Each number is 128 + 24 x the weight over its row's rms, rounded and kept within 0 to 255. Layers, rows and columns count from 0. The size above them is the row's rms in percent of the matrix's.

# layer 6 MLP up, 768x256, rms 0.0546, rows 374-426, columns 64-127
size [ 39  41 242  52  44  52  41  38  40 213  51  49  48  60  53 242  46  44  44  50  63  53  41 237  39 180  37  58  42  48  52  33  43  51  49  45  49  56  51  44  45  47  46  45  36  49 214  37 231  44  53  50  62]
[[130 136 108 153 127 142 137 106 130 145 132 138 178 130  88 157 112 131 124 127 119  94 146  58 125 124 101 134 154 126 109 180 136 145 117 114 128 190 110 102 118 113 115  93  91 143 150 119 136 148 177 153 118 131 130  96  97 117 109 134 152  98  90 122]
 [148 154 140  93 123 103 112 136 115 105  86 112 150  95 151 126 109 156 139 115 159 127 125  91 112 160 113 131 102 171 160 131 144 143 140  92  99  95 138 105 152 133 108 131 118 129  46 156 142 116 138 117 127  99 150 138 129 140 163 119 148 111 124  63]
 [138 117 129 153 155 130 111 114 130  81 156 118 169 118 110 129  99 139 135 137 127 180 123 137 127 109 152 169  81 155 129 118  97 117  86 174  93 148 137 162 132 142  96 145 124  99 136  84 120 141 157 147 126 108 130 115 141 140 140 149 116 116  97 143]
 [100  97 157  75 168 143 136 124 151 114 129 127 175 120 142 109 116 121 108 144 131 117 148  93 166 122 146 139 128  90 107 113  93 182 149 156 135 201 108 147 108 149 145 169 117  98 153 174 173 105  94 123 144  97 157 110 142 127 123 147 151 113 121 114]
 [121  96 131 124 161 113 124 137 140 105  98 149 168 144 122  93 129 148 110 152 154 139 136 156 135 128 160 172 141  99 148 150 145 115  99 125 164 148 106 117 119 175 107 142 119  98 177 119 114 153 106 111 117 148 109 114 124 140 100 148 112 137 132 150]
 [140 120 173 108 148 136 102 111 103 127 115 137  91  96 164 122 102 138 167 105 152 127 110 105 157 138 120 136 126 117 114 119 136 143 108 117 110 111 131 116 130 143 162 172 132 109  77 138 164 133  74 123 147 102 157 137 166 130 202 128 140 127 113  90]
 [105 136 124 114 128 139 128 165 130 133  95 131 101 127 148 131 105 146 138 107 118 119 146  96 138 140 109  93 138 124 132 162 117 136 131 121  75 117 129 116 157 139 111 164 120 122 122 133 157 101 135 171 138 125 138 102 133 108 168 154 173 108 112  46]
 [127 152 130 120 128 168 115 105 136 106  80 147 117 141 124 128 123 147 151  93 140 142 115 105  96 110 122 158 135 128  95 104 127 104 112  76 119 142 119 102 109 127 137 194 131 120  78 140 161 167 156 111 111 147 142 138 107 127 190 132 163  96 126 157]
 [171 135 154  99 133 148 124  78 110 134  92 121 160  83 155  80 122 141 158 116 143 132 128 112 139 119 116 112 131 115  82 129 143 164 109 132 104 125 143 117 115 154 164 134 136 141  94 139 117 160  93 145 122 158 137 116 111 145 179 144 101 118 119 120]
 [116 102 159 124 146  96 157 164 112 103 113 135 114 119 135  90 157 168 116 117  99 127 131 117 146  89  69 115 106 124 107  86 133 134  97 123 112 139  78 123 114 144 140 130 125  95 104 175 149  80 127 128 127 120 104  70 108 147 121 133  92 122 116 136]
 [ 91 122 142 101 115  97 138 130 135 101  70 129 100 115 125 109 156 144  91 143  97 123 116 178 107 136 142  91 145 126 121 138 148 136 143 127 105 100 120 132 138 101 118 140  98 129 126 105  99 109 122 163 129 143 131 135 122 113  97 131 123 112 155 111]
 [135 136  95 104 121 162 125 156 135 133 104 138 158 128 172 139 141 145  78 120 176 135 118  81 149 137 111 125 115 117 121 130 126 148 139 136 107 151 162 111  96 113 156 150 153 100  73 165  88 124  90 110 133 124 108 111 153 156 114 126 100 143 137  56]
 [142 164 118 139 125 146 156  82 108 124 112 128 150 115 113 124 131 153 125 135 168 105  96 121  98 102 147 104 140 130  75 183 172 142  96 106  95 120 141 113 110 126 169 107 105 129 133 102 111 183 128 132 132 147 155 125  93 129 142 143 127 115 134 142]
 [144 121 121  97 154 111 126 133 147  77  55 133 186 138 106  95 178 176 104 150 126 162 130 125 109 129 152  56 150 157 139 153 138 139 141 141 127 131  98 144 114 119 131 176 111 106 150  98 103 124 103 136 123 140 124 115  90 145 119 160 133 100 128 146]
 [139 104 132 137 126  79  88 141 106 132 154 127 161 140 126 142 127  94 123 175  84 145 149 171 136 145 157 160 125  95 115 128  90 139 145 146 137 136 109 146 134 134 139 125 117 155 157 116 118  92 161 136 123 120  90 114 139 123 105 119 120 139 108 162]
 [115 135 131 158 136 127 100 104 119 131 120 102  92 151 134 121 180  98 107 116 130 144 103 135 126 123 147 125 107 127 131 154 138 109 151 155 138 138 115 138 110 120 101 124 115 124 110 133 120 167 140 141 150 122 156 115 135 116 112 125 158 166  78 146]
 [ 91 123 150 131 145 150 142 124 170 156 124 142 133 151  93 112 135 198 123 109 114 122 137 103 130 143 164 121 130 138 136 101 117 115 123 120 128 199 137 117 100 134 128 149 121 127 140  99 127 124 134 131 129  63 168 120 135 139 107 139 146 103 129 160]
 [159 123 122 143 132  87 113 125 120 122  94 150 201  97 114 131 142 106 114 165 170 111 145 123 136 128 113 162 125 110  92 103 143 133 129 136 121 133 116 121 137 152 143 124 127 126 130 113 117 135  97  60 157 121 120 138 114 147 147 144 148 119 111 100]
 [106 123 134 115  99 141 104 176 135 134 118 115 160 123 151 117 117 121  88 113 138 160 143 133 133 164 115 115 122  88 112 118  73 133  96 147 129  97 141  96 122 139 103 151 152 116  99 169 151  68 171  84 135  95 132 114 151 144 111 124 119 152 128  40]
 [119 153 113 183 127 151 131  95 138 106 131 115 155 117 124 137 138 108 124 125 183 112  98 123 110 117 132 111 121 123  92 130 121 185 138 106 101 111 141 111 110  64 171 127 113 110 129  78  69 154 110 111 137 109 122 111 101 137 136 119 134 119 114  95]
 [115  88 149 120 186 125 104 177 150 118 129 129 201 170 135 115 125 165 109 122 128 163 164  79 145 145  97  82 135 122 134 135 103 140 104 147 133 200  94 136 129 181 129 180 125  98 171 129 149 129  86 111 124 119 137 110 115 127 145 155 143 108 121 110]
 [164 143 154 106 149 147 110 122 105  82 101 110 132 118 154 123 117 200 141 129 128 133 113 138 102 108 120  73 124 165 147 118 142 110  94 127 101  73 104 146 148 123 129 156 150 131 101 120 130 135 107 144 122 159 126 126  90 108 180 135 131 123 128 103]
 [153 112 127 128 123 153 135 116 109 148  97 125  83 164 113 167 145 137 170 108 120 136 106 155 112 129  96  95 124 150 169 154 125 102 122 146 104 137 131 123 144 145 129 169 150 148 125 133 127 107 124 173 132 158  98 135 128 106 168 141 118 135 144 168]
 [110 152 129 145 167  97  72 155  93  83 128 120 125 119 150 137 147 118  81 173 126 140 125 120  75  97 112 146  80 128 138  96 124 169 146  93  85 128 131 156 130 147 150 130 153 122 130 122 112  98 176 112 132 187 118 109 104 122 152 124 115 155  95 122]
 [133 123 143  86 141 121 142 121 109 129  94 136  97 124 148 152 134 145 162 123 157  91 114  94 146 158 121 124 128  98 156 136 141 125 151 135 123 202 140 129 111 176 148 166 126 134 105 164 136 125 101 176 133  81 146 127 146 115 146 138 158 125 117 168]
 [119 125 193 111 117 122 140 107 105 151  97 132  78 119 136 147  68 153 132 139 109 116 163  91 159 150 118 134 144  90  75 127 121 157 108 116 123 115 177 109 141 141 102  99  68 156 147 148 103 113 161 106 143 103 145  82 169 147 112 133 134 171 135 130]
 [128 135 124 115 138  86 141 144 150 130 170 140  79 152 117 102 125 114 143 166 121 103 146 166 136 148 177 186 124 108  80 140 118 128 187 122 155 131 159 130  75 104 159 144 133 110 151 123 114 128 129 132 135  94 146 133 158 139  92 124 120 101 137 147]
 [124  99 147 117 152  78 100 158 103 128  91 142 137 124 113  82 140 129 132 141  89 153 127 173 122 131 154 103 145 161 152 126 143 109 133 142 130  86 101 158 164 107  74 126 105 165 128 106 107  96 137 140 124 131 106 148 131  96 133 138 127 141 126 167]
 [146 133 150 130 123 158 134 152 131 127 102 125 146 141 105 166 152 182 115 101 108 130 145 115 152 131 136  87 110 120 145 100 104 177 137 119 119 161 119 138 122 157 162 131 143 152 125 142 143 107 126 166 125 131 149 119  95 122 132 161 163  81 114 158]
 [146 127 152  78 136 143 137 158 124 115 101 136 110 121 136 129 138 155 158 123 138 104 123 129 158 153 134 134 118 158 131 146 155 133 159 144 120 141 123 130 163 140 133 168  96 143 106 174 173  91 112 130 140  90 149 165 158 133 159 148 190 111 133  94]
 [108 138 105 150 134 152 140 155 145 123 146 141 193 162  88 108 163 175  82  93 153 150 102 142 138 128 150 100 152 127 120 133  97 168 115 125 145 159 131 117 101 105 125 133 104 128 164 122 116 131 155 114 125  96 155 119 110  99  99 157 137 118 137 159]
 [119 141 120 150 111 134 149 158 148 132 102 143 154 145  70 133 135 196 141 119  95 161 125 135 146 179 162 131 117 136 129 118 128 137 109 129  87 144 147  54 117 147 138 150 138 174 136 105  74 129 128 153 137 128 147 122 117 131  62 126 150 114 138 163]
 [159 131 182  83 120 107 108 121 100 120 122 122  92 103 185 113 108 125 182 106 114 126 129 137 141  92 141  71 133 127 147 124 122 147 139 132 131  65 102 136 132 118 109 139 144 137  89 125 132 116 128  96 138 152 150 109 123 130 155 136 102 128 133 102]
 [126 147 116 111  93 122 134 155 122 144  84 133 158 133 117 152 143 170  22 138 102 105 163 154 150 162 111  80 122 145 139 141 142 139 136 136 105 158 128 132 117 148 111 108 105 196 165 150 129 123 131 188 121 116  93 114 113 127 113 136 156 148 111 136]
 [113 124 147 161 130 167 125 109 132 107 160 141 124 148 140 118 127 134 166 132 121 109 120  84  87 115 131 104 130 146 119 100 111 109 137 149 129 153 100 102 134 100  87 183 157 126 128 109 132  92 129 140 139 117 129 104 125 131 147 112 154 137 114  97]
 [137  89 153 127 158 104  98  93 132  98 145 107 169 131 169 110 117 115 140 152 153 155 116  95 116  85 112 124 140  78 131 106 126 143 102 160 144 143  95 122 144 152 123 176 164  66 121 111 147 119  88 104 142 131 135 114  96 112 160 136 123 141 105  90]
 [105 107 121 156 122 169 136 116 142 116 108 120 186 134  95 126 159 165 119 116 156 147  75 103 119 125 131 108 144 119 118 143 124 171  97 132 115 135 136  84 151  70 159 135 117 108 134 110  87 133 120 143 144 116 155 114 122 127 116 132 133 131 116 114]
 [110 121 137 111 141 165 126 140 139 138 133 112 114 127 143 148 113 150 177 101 146 154 138  57 132 122 135 104 117 177 157 115 121 116 118 112 116 153 137 106 161 154 133 170 163 119  76 159 124  90  96  92 131 119 136 117 160 133 141 133 146 135 121 118]
 [153 142 115 140 108  88 105  76 119 141 122 155 147  98 136 155 130  93 129 146 142 117 137 161 125 121 114 167 134 146 113  95 170  95 119 124  92  96 131 132 134 125 153 118 132 151 118 126 128 133 136  95 142 146 102 145 134 143 130 118 137 124 121 113]
 [136 127 120 179 109 140 106 105 136 115 111 123 146 142  90 129 126 180 173 130 128 178 110 117 103 152 135 147 124 150 140  81 141  78  87  97 106  94 145  94 153 109 134 152 155 115 139 120 151  98 115 136 127 142 116 156 124 120 138 124 142 138 140 136]
 [117 125 107  90 138  93 141 128 164 101  71 116 177 123 115  95 146 137 109 144 123 161 128 164 127 144 136 170 170 121 117 131 154 121 118 136 111  74 127 110  85 122 107 183 123 104  91 138 126 133 113  88 111 162 133 144 124 150  72 138 113 113 175 115]
 [127 110 132 140 124 111 135 117 112  85 119 122 163 100 150 108 116 109 128 175 130 108 146 116  88 107 121 134 116 121 118 131 173 111 128 150 110 100 135 122 141 121 127 138 153 122 126 132  91 130 108  99 127 156 103 131 119 138 105 107  95 150 101  95]
 [147 132 123 132 137  95  88 139 138 104 125 114 187 133 131 116  98 144 148 141 129 126 120 149 139 122 139 115 113 145 120 128 113 155 132 120 118  87 109 129 162 114 104 157 137 161 135 106 164  93 129 113 123 125 129 131  83 137 195 114 148 135 123  91]
 [139 138 147  93  93 124 125 131  96 145  81 133 125  97 154 106 108 156 169 104 113  83 123 106 153 172  79  90 121 145 146 150 130 139 105 121  79 117 132 110 162 154 115 121  99 139  81 142 146 120 112 152 130  90 137 105 146 112 172 128 132 131 115  67]
 [115 107 128 116 135 151 154 163 137 129 126 150 134 152 144 164 138 153  88 135 114  99 156  83 142 142  93  49 110 127 140 138 143 188 163 142 130 188 114 137 103 127 189 120 113 104 153 142 120 137 119 177 149 126 130 124 127 132 146 126 160  88 129 116]
 [120 117 101 147 118 105 127 133 116 134  86 126 171 159 107 141 158 164  66 129 131 172 111 143 126 134 139 158 130  93 120 147 158 124 105  99 127 123 141 110 104 143 152  94 120 103 147 116  73 164 136 150 118 115 123 110 122 123  91 166  72 120 117 145]
 [157 119 152 142 100 148  99 127 123 113 128 117 150 141 124 115 121 139 167 171 101 102 130 151 124 108 119 136 166 119 141 102 144 113 126 130 145  98 156 182 125 113 126 153 128 118 105 108 106 107 105 151 179 139 169 146 126 145 106 125 114 122  85 172]
 [117 107 114 148 161 128 118  92 138 109 114 126  94 140  89 136  84 136 160 147 123  99 126 138 108 125 131 155 131 124 131 140 133  85 126 106 136 164 132 147  87 181 150 183 139 122 115 132 204 134 129 133 125 116  92 140 114 155 208 119 179 117 128 163]
 [114  85 109 118 155 158 139  89  66 110 158 137 101 189 121 165 138 126 126 124 155 108 109 148 140 115 164 123 145 119 148  92 121  95 177 145 153 129  95 134 150 153 121 122 107 107  99  98 129 141 154 138 151 124 148 144 103 119 113 146 112 160 110  94]
 [149 128 145 100 156 146 122 140 112 130 111 113 128  97 138 149  95 139 156 126 144 127 134  77 155 124 104 132 110 128 127  90 107 157 139 143 109 141 125 109 162 172 135 160 138 106 105 142 185 123  71 112 145 119 167 128 134  83 179 142 141 118 113 124]
 [122 167 156  82  87 147 171 160 113 149  77 135 141  99 145 142 125 147 123 124 107  75 140  69 157 172 100  92 131 136 117 143 152 126 140 149  96 154 141 113 131 134  98 140 124 175 117 171 123 108 108 168 114  86 143 106 137 142 154 123 161 144 130 111]
 [133 123 148 144 128 128 126 106 127 110 167 121 154 154 115 145 126 163 172 116 113 138 125 153 118 123 162  82 155 138 130 134 115 146 115 129 159 107 117 133 116 118 126 122 116 165 153 104 153 138 141 144 121 146 131 129  88 118 130 139 159 115  90 158]
 [101 115 133 131 159 156 121 168 167 116 142 122 125 172 139 135 125 128 136 134 133 147 151  64 140 141 117 111 114 149 128 140 121 131 146 140 146 188 112 132 136 139 115 179 150  90 134 139 145  94  98 102 141 110 120 122 141 132 138 144 177 107 135 108]]
# layer 6 MLP down (transposed), 768x256, rms 0.0401, rows 374-425, columns 64-127
size [ 34  36 240  44  38  46  33  27  32 239  37  44  42  60  50 224  36  41  38  40  60  43  36 247  33 188  34  52  36  41  39  29  37  47  44  35  41  51  45  37  44  33  40  41  29  41 204  30 212  34  49  47]
[[167 137  97 145 123 139 117 127 142 133 116 161 117 161 122 113 163 162 134 140 131 122 153 141 141 147 121 160 109 128 138 133 136 117  98  81 159 152 103 103 132 138  92 160 143 115 111 162 142 114 113 146 195 141 115 112 128 121 157 125  89 141 122 127]
 [ 99 133 123  62 131 138 121 120 117 113 160 139 156 141  87 140 147 109  89 146 128 170 122 111 146 137 132 125 167 111 169  85 138 137 155  76 120 121 139 127 118 116 148  66 113 125  87 134 156 140 141 138 164 124  94 148 119 138 122 146  71 108 139 152]
 [127 144  92 114 119 116 121 102 137 113 150 135 154 109 125 134 172  96 111 158 129 146 103 115 127 101 115 142  97 129 111 139 144 180 127 117 111  93 116 136 103 102 155 100 157  98 121 164 113 105 130 132  53 111 121 103 120 120 133 107 134 107 174 138]
 [142 147 103 155 132 143 118 126 114 143 107 113 146 102 122 135 148 117 122 128 128 136 138 174 122 123 122 157 140 201  88 116 107 109 103  98 145 116 151 142 144 115 105 131 105 166 122  92  95 130 161 125 128 122 132 138 179 144 101 136 126 154 176  97]
 [118 141 172 135 103 101 130 131 129 140 102  85 117 114 149 153 128 159 153  97 151 131 158 136  91 114 139  87 116 130 127 122 146 120 151 143 129  81 125 123 119 109 144 141 121 146 157 151 130 117 137 149 159 126 152 110 111 140 152  92 161  39 110 112]
 [114 138 117 106 117 158 145 113 142 136 165 158 146 132  94 122 187 130  80 150 132 118 137 165 135 140  98 121 148 132 186 116 113 133 179 114 144 132 126 157 151 109 154  88 155 181 109  97 106 105 176 129 110 108 119 111 130 124 111 121  99 146 135 133]
 [148 106 103 114 125 125 134 158 140 118 142 192 132 129 136 102 121 155  88 114 110 121 159 128  94 143 124 166 184  92 156 141 103 144 128  97 133 127 118 132 128 133 107 132 123 149  73 133 128 125 122 127  61 115 124  83 173  98 108  95 113 184 112 151]
 [176 121 138 119 115 133  94 133 129 121 129 144 138 111  92 100 150 160 102 157 143 149 154 155  95 142 126 163 151 120 153 132 128 117 146 148 113 117 121 177 156 131 171 131 125 116 122 124 110 107 166 145  71  70 119  98 123 121 114 125 120 107 143 127]
 [127 134 115 102  95 129 137 109 138 152 179  55 105 132 121 113 151 157  95 130 143 145 123 140 128 115 111  97 158 130 145  93 137 122 181 141 115 129  90 149 136 117 141 102 145 123 104 103  88  54 151 148  87 116 103 132 110 139 138 123 112  98 137 103]
 [155 121  91 106 103 135 101  95 176 144 121 109 145 162 104 151 125 105 143 131 158 109 123 159 157 168 176  89 141 115 128 154 143 125 101 141 142 119 141 129 169 143 120 124 140 129 183 101  88 164 144 107 149  97 178 153 105 104 119 106 155 147 129 112]
 [129 132 160 129 128 136 113 122 119 128 159  99 137 150 133 108  56 138 126 118 123 105 158 113 103 128 148 141 155  90 119 135 139 133 104 152  85 159 145 109 163 134 129 144 140 126 167 176 133 141 174 140 111 140 104 107 130 159  99 104 141 139  81 152]
 [130 164 147 138  83 115 111 136 132 140 138 130 138  96 144  78  87  99  80 140 107 131 130 151 145 135 123 100 162 159 156 114 121  99 123 122 130  97 149 169 151  95 152 135 157 176 140  91 130 106 121 107  81 128 119 145 154 133 152 159 143 194 128 160]
 [169 137 151 121 121 147 144 119  85 151 146 131 110 134 101 112 111 124 149 159 145 140 163 154 125 114 118 126 106 110 102 137 149 113 116 163  73 155  80 130 187 175 111 168 155 138 122 166 113  75 176 147  65 103 116 105  92 111 124 144 123 146 148 158]
 [187 146 152 139 121 129 123 135 114  99 104  32  99 127 109 152  73  95 156 163 139  88 153 118 109 137 124 175 108 112  89 126 134  71 113 150 132 134 114 120 127 128 136 133 123 147 118 127 131 102 150 133 219 110 139  97 135 128 114 124 119  82 135 120]
 [127 164 122 165 134 123 119 135 149 131 117 102 142 127 147  94 127 162 152 147 130 126 107 106 143 131 137 149 108 127  89 117 134 157 138 127 162 193 140  59 121  79 135 179 130 115 116 145 145 187 124 126 241 158 136  96 133 151 138  99 124 120 111  57]
 [142  96 122  75 113 108 158 140 163 117 170 167 142 130 142 144 163 197 106 136 147  88 140 115 127 145 134 134  87 176 130 127 107 107  64 130  93 112 149 129 126 149 144 160 123  91 161 106 166 112 172 129 117 129 147 105 100  92 131 161 121 105 109 127]
 [146 130 119 134 144 117 158 130 151 120  95 144 130 106 110 186 115 124 125 111 132 119 179 178 131 141 136 133  81 145 163 138 178 102  88 131 135  69 126 103 123 116 134 120  79 119  93 155 135  84  77 140 144 135 139  95 108 119 132 109 133  83 135 121]
 [112 131 138  82 104 150 119 100 107 141 139 126 145  98 109 107 135 127 142 166 116 133  78 114 167 117  94 121 112 183  83 108 134  87 157 135 131 177 114 106 176 153 140 143 157 150 127  77 132 174 144 114 171  87  96 158 167 131 102 146 113 109 168 130]
 [ 65 132 136 136 106 112 132 127 153  99 123 128 151 103 123  99 127 141  74 150 112 123 104 117 147 146 127 148 150 143 172 111 123 112 124 123 153 129 142 150 112  86 165 101 137 194 175  87 121 141 111 147 121 169 105 162 155 107 109 128  85 182 173 136]
 [188 130 138 144 123 126  94 112 143 127 139 187  99 107 136  91 106 125 140 138 134  83 151 153 153 151 117 158  85 144 148 154 128 114 122 151 143 181 103 107 152 153 142 130 158 153 125 124 126 158 135 120 107 111 110  84  94 170 168 132 111 144 151 176]
 [125 143 122 153 112 107 152 119 130 126  98 109 134  89 114 149 135 140 132 129 148 107 108 155  85 109 118 177 115 145  96  99 131 111  98 117 175  99 124 114 106  97 111 127 142 152 130 102 117 157 120 113 255 162 122 132 177 105 104 124 121  79 152  88]
 [120 151 132 104 137 113 119 113 136  88 142  55  98 153 132 152 134 139 104 135 162 117 122 108 117 158 133 150 178  54 169 128 130 144 138 155 106 146 114 163  93 115 154 121 138 152 132 155 147 104 194 127 157 135 102 144 113 135  90 123 103  91  92 137]
 [135 137 118 145  98  93 160 164 160 128 150  93 124 131 138 125 122 138 136 123 118 122 107 132 139 176 106 117 164  83 135 132 101 180 149 158  99 156 128 149 161  69 150 104 141 191 131 122 110 104 105 127 128 132 121  82 149  69 134  77 145 160  73  63]
 [156 117 139 161 114 147 155 163 164 177 111 192  95  96  80 135 115 134 145 100 137  90 128 113 134  98 127 122 166 112 140 117 149  90 143 153 153 172 113 113 125 110 103  91 100 113 156 125 144 139 100 129  53  90 185 181 101 116  99 109 148 128 135 142]
 [123 140 113 108 123 117 140 131 121 125 162  97 163 110 121 128 126 105 137 117 117 143 103 173  97 115 117 138 165 146 177 124  99 143 154 106 130 117 134 145 171 115 141 124 101 116  73 114 116 103 117 127  81 105 138 111 155  83 126  85 107 153 102 106]
 [109 132 110 148  95 110 114 130 164 128 135  95 136 131 163 124 157 110 111 154 137 114 164 154 127  96 115 136 143 160 168  99 117 105 128 124 132 181 122 103 112  97 176 169 177 104 120 136 105  84 148 194 141 141  77 156 101 127 143 144 138 142 113 151]
 [169  95 155 139 135 137 114 155 117 168 118 153 161  93 150 124 106 123 150 123  97 141 176 151 137  73 137 134  99 154 103 134 130 131 113 121 121 126 126 119 176 146 122 167 118 118  90 147 129 151 133 145 103 102 150  91 122 136 138 149 159 154  94 118]
 [115 146 120 147 140 141 172 145 142 106 145  66 130 174 137 132 135 158  92 126 152 113 126 117 139 129 155 115 140  76  88 148 139 185 150 131 104 157 144  97 117 114 124 153 129 137 120 157 138 163 107 124 209 166 123 120 104 172 109  85 135  78 109  99]
 [129 111 125 144 134 132 133 142 134 125 159  98 157 132 104 113 137 115 121 136 140 110 118 115  72 154  85 150 152 165 106 141 102 123 111 123 144 131 152 155 151 117 115 111 119 128  95  66 101  89 131 125 156  76 117 110 183 109 107  94 121 133 137  58]
 [144 113 134 132 137 139 117 134  96 155 165 141 181 127 117 119 147 106 112 138 112 139 135 136  97 121 130 129 143 153 106 130  87 140 159 102 102 129 158 138 188 141 134 107 116 162  96  88 112 167 135 118  66  85 145 117 179  94  84 113 122 137  93 113]
 [154 141 163 202 127 123 144 146  99 123  89 108 131 131 136 139 119 113 131 118 161 104 178 159  65 137 154 141  91 144 103 174 131 101  76 124 130 116 135 130 139 144 120 141 119 146 148 153 131 126 131 116 157 160 132 123 125 129 138 115 153 124 159  97]
 [ 92 156 153 118 141 103 149 151 122 119 139 184 139 133  95 109  82 122 137 122 101 129 141 141 139 114 114 145 127 156 147 154 174 128 143 129 111 118 122  77 163 135 131 175 139 139  97 163 149 121  78 163 175 123 122 104 154  87 133  92 134 116 117 136]
 [130 141 139  95 138 140 114 136 184 103 142 112 107 109 142 148 131 152  80 116 123 120  96  84 136 146 161 125 156  85 160 101 116 120 120 142 106 137 108 121 132  94 115  85 141 144 129 100  97  81 174 106 155 115 132 123 115 142  98 138 126 177 136 131]
 [129 128 121 148 134 126 112 141 138 142 144  81 148 173 138  79  85 121 112 140 115 134 136 127  79 136 119 125 170 136 127 133 132 152 141  99 125 138 150 128 138 122 113 141 131 129  91 120 147 111  79 129 112 117 127 143 166 117 140  61  98 172  99  81]
 [154 171 119 166 106 111 114 155 178  70 114 110  89 112 165 119 108 140  95 137 110 100 160 149 162 160 137 140 130  77 147 143 146 139 100 139 127 148 142  99 117  92 150 151 119 137 163 152 111 104  64 144 200 174 134  87 109 119 132  83 105 140  92 125]
 [122 149  97 139  80 130 116 116 163  93  90  89  97  63 139 158 170 151 134 153 150 112 109 107 127 176 126 141 140  91 100 107 129 103 107 158 167 142 115 128 112 106 133 140 142 197 157  95 107 105 177 117 158 156 112 132  87 139 121 158  85 106 191 137]
 [142 175 152 167 121 139 134 128 127 138 126 126 119 117 121 111 105 133 112 117 135  82 138 157 152 132  96 156 116 121 136 164 148 122 136 148 113 140 123 108 159 166 118 173 144 176 153 152 126 112 130 131  78 154  87 129 127 138 147 124 144 166 115 173]
 [118 164 130  93 116 130 158 133 170 121 148 136 145 115 103 160 120 104  86 136 107 127 101 158 160 152  95 150 142 149 156 110 146 102 151 105 147  81 134 156 136 114 143  95 106 157 138  84  82  68 100 126 120 125 135 104 136  59 117 128 109 141 128 131]
 [ 96 133 143 124 138 160 139  88 133 162 153  98 137 144 123 115  99 133 153 176 121 134  82 136 178 124  92 126 114 185 132 115 147 106 170 140 101 159 103 143 161 156 150 180 143 127 137 112 126 147 153 137 133  94 108 133 138 130 118 192 120 128 141 141]
 [105 146 121 100 119 124 158 117 147 133 147 143 119 142 109 124 107 137 114 137 102 105 152 148 174 147 109 126 132 135 170 135 163 150 147 140 128 112 151 112 132 148 169 178 122 151 142 169 181 148 112 144 101 124 116 136 153  98 113 120 155 102 128 181]
 [106 131 155 115 136 159 141 107 139 128 148 117 102 109 117 134  87 134 136 157 127 140 123 124 155  88 128 113 118 148 124 102 161  81 114 152 105 113 138 120 123 147 192 157 160 165 154 145 151 121 167 158 149 112 116 153 124 128 100 176 153  97 178 147]
 [ 87 152 125 122 102 135 132  91 157 121 148  68 114  99 126 120 109 140 132 155 102 125  69 113 205 121 104 130 129 122 135  88 160 107 170 129 108 167 122 108 134 138 141 158 142 170 164 125 129 150 154 159 151 158 112 201 128 118 140 121  89 105 112 144]
 [147 134  97 123 120 119  85 163 160 112 133 143 109 140 128 130 152 147 112 128 131 121 127 104 131 175 129 161 108  98 134  94 149 134 142 116 148 162 113  77 120 103 122 115 122 124 116 164 169 204 117 129 218 140 118 131 115 145 126 140  88  81 115 126]
 [140 120  93  84 132 125  92 119 114 134 190 178 165 161 110  90 127 116  92 143 131 131 126 115 119 157 139 138 158 107 179 133 103 143 134  90 117 163 116 143 154 119 120  82 152 135 108 103 135 117 133 125 129 122  90 119 141 120 105 126  96 178 121 150]
 [134 115 126 142 130 130 177 117  93 124 149 102 185 112 115 119 127  94 133 132 125 108 123 155  69  95  74 144 145 158  94 146  86 119  75 115 151 119 141 161 139 132 121 125 136 113 105  99 101 108 124 138 127 124 102 125 160 109 122 131 125 161  97  95]
 [171 148 145 142 131 121 140 125 107 168 126  95 119 145 137 105  85 119 127 134 116 123 118 137  61 120 141 110 120 134  94 122 154 102 106  94 116 115 108 127 125 122 137 147 133 102 114  90 153  78 114 106  94 114 102 104 150 151 148  84 165  97 129 141]
 [ 76 123 156 122  91 113 109 127 101 156 138 156 155 157 110 110 109 157 175 118 139 125 128 123 128 124 120 111 132 150 145  96 149 141 144 132 171 157 131 108 138 108 108 157 138 104 132 124 104 126 153 116 186 139 118 135 104 114 105 124 135 107 159 167]
 [143  94  79 108 136 118 135 112 144 118 128 171 133 157 108 151 127 132 161 153 128 143 134 157  97 125  95 153 160 123 112 114 116 152 133 125 158 129 116 175 105 140 176 129 111 119  80 125 121 152 160 151 141 112 144 100 102 117  98 111 112  55 149 110]
 [134  92 104 120  99 107 115 145 127 125 116 223 120  87 114 138 116 142 127 109 136 118 131 122  93 131  92 104 141 144  75 139 128 171 103  99 110 113  93 100 158 122 168 110 127 144 127 163 126  82 110 109 135  89 144 148 111  91 115 141 111  96 111 189]
 [114 124 112 101 121 144 128 119 108 102 132 111 168 101  91 149 186 131  87 129 125 140 143 133 122 138 130 127 160 128 131 108 118 125 162 118 143 123 122 167 154 114  94 120 123 153  85  81 124 129 118 135 134 104 110 118 152 141 101 138  98 125 155 133]
 [125 116 121 117 120  93 104 132 139 114 167  67 138 180 133 102  92 107  88 121 109 154 124 154 119 139 130 137 147 115 197 114 121 125 134  99 110 128 143 123 159  99 130 122 141  97 124 103 136 124  63 111 117 120 125 149 182  81 111 109 109 186  89 118]
 [148 121 130 171 143 161 135 133 155 126 121  79 121 152 126 150 119 157 153 131 175 114 183 139 107 157 117 157 114  99 128 161 141 159 126 132 119 137 123 118 122 134 119 176 124 121 100 170 116 103 164 142 233 131 135  75 114 133 129 139 106 108 140  76]]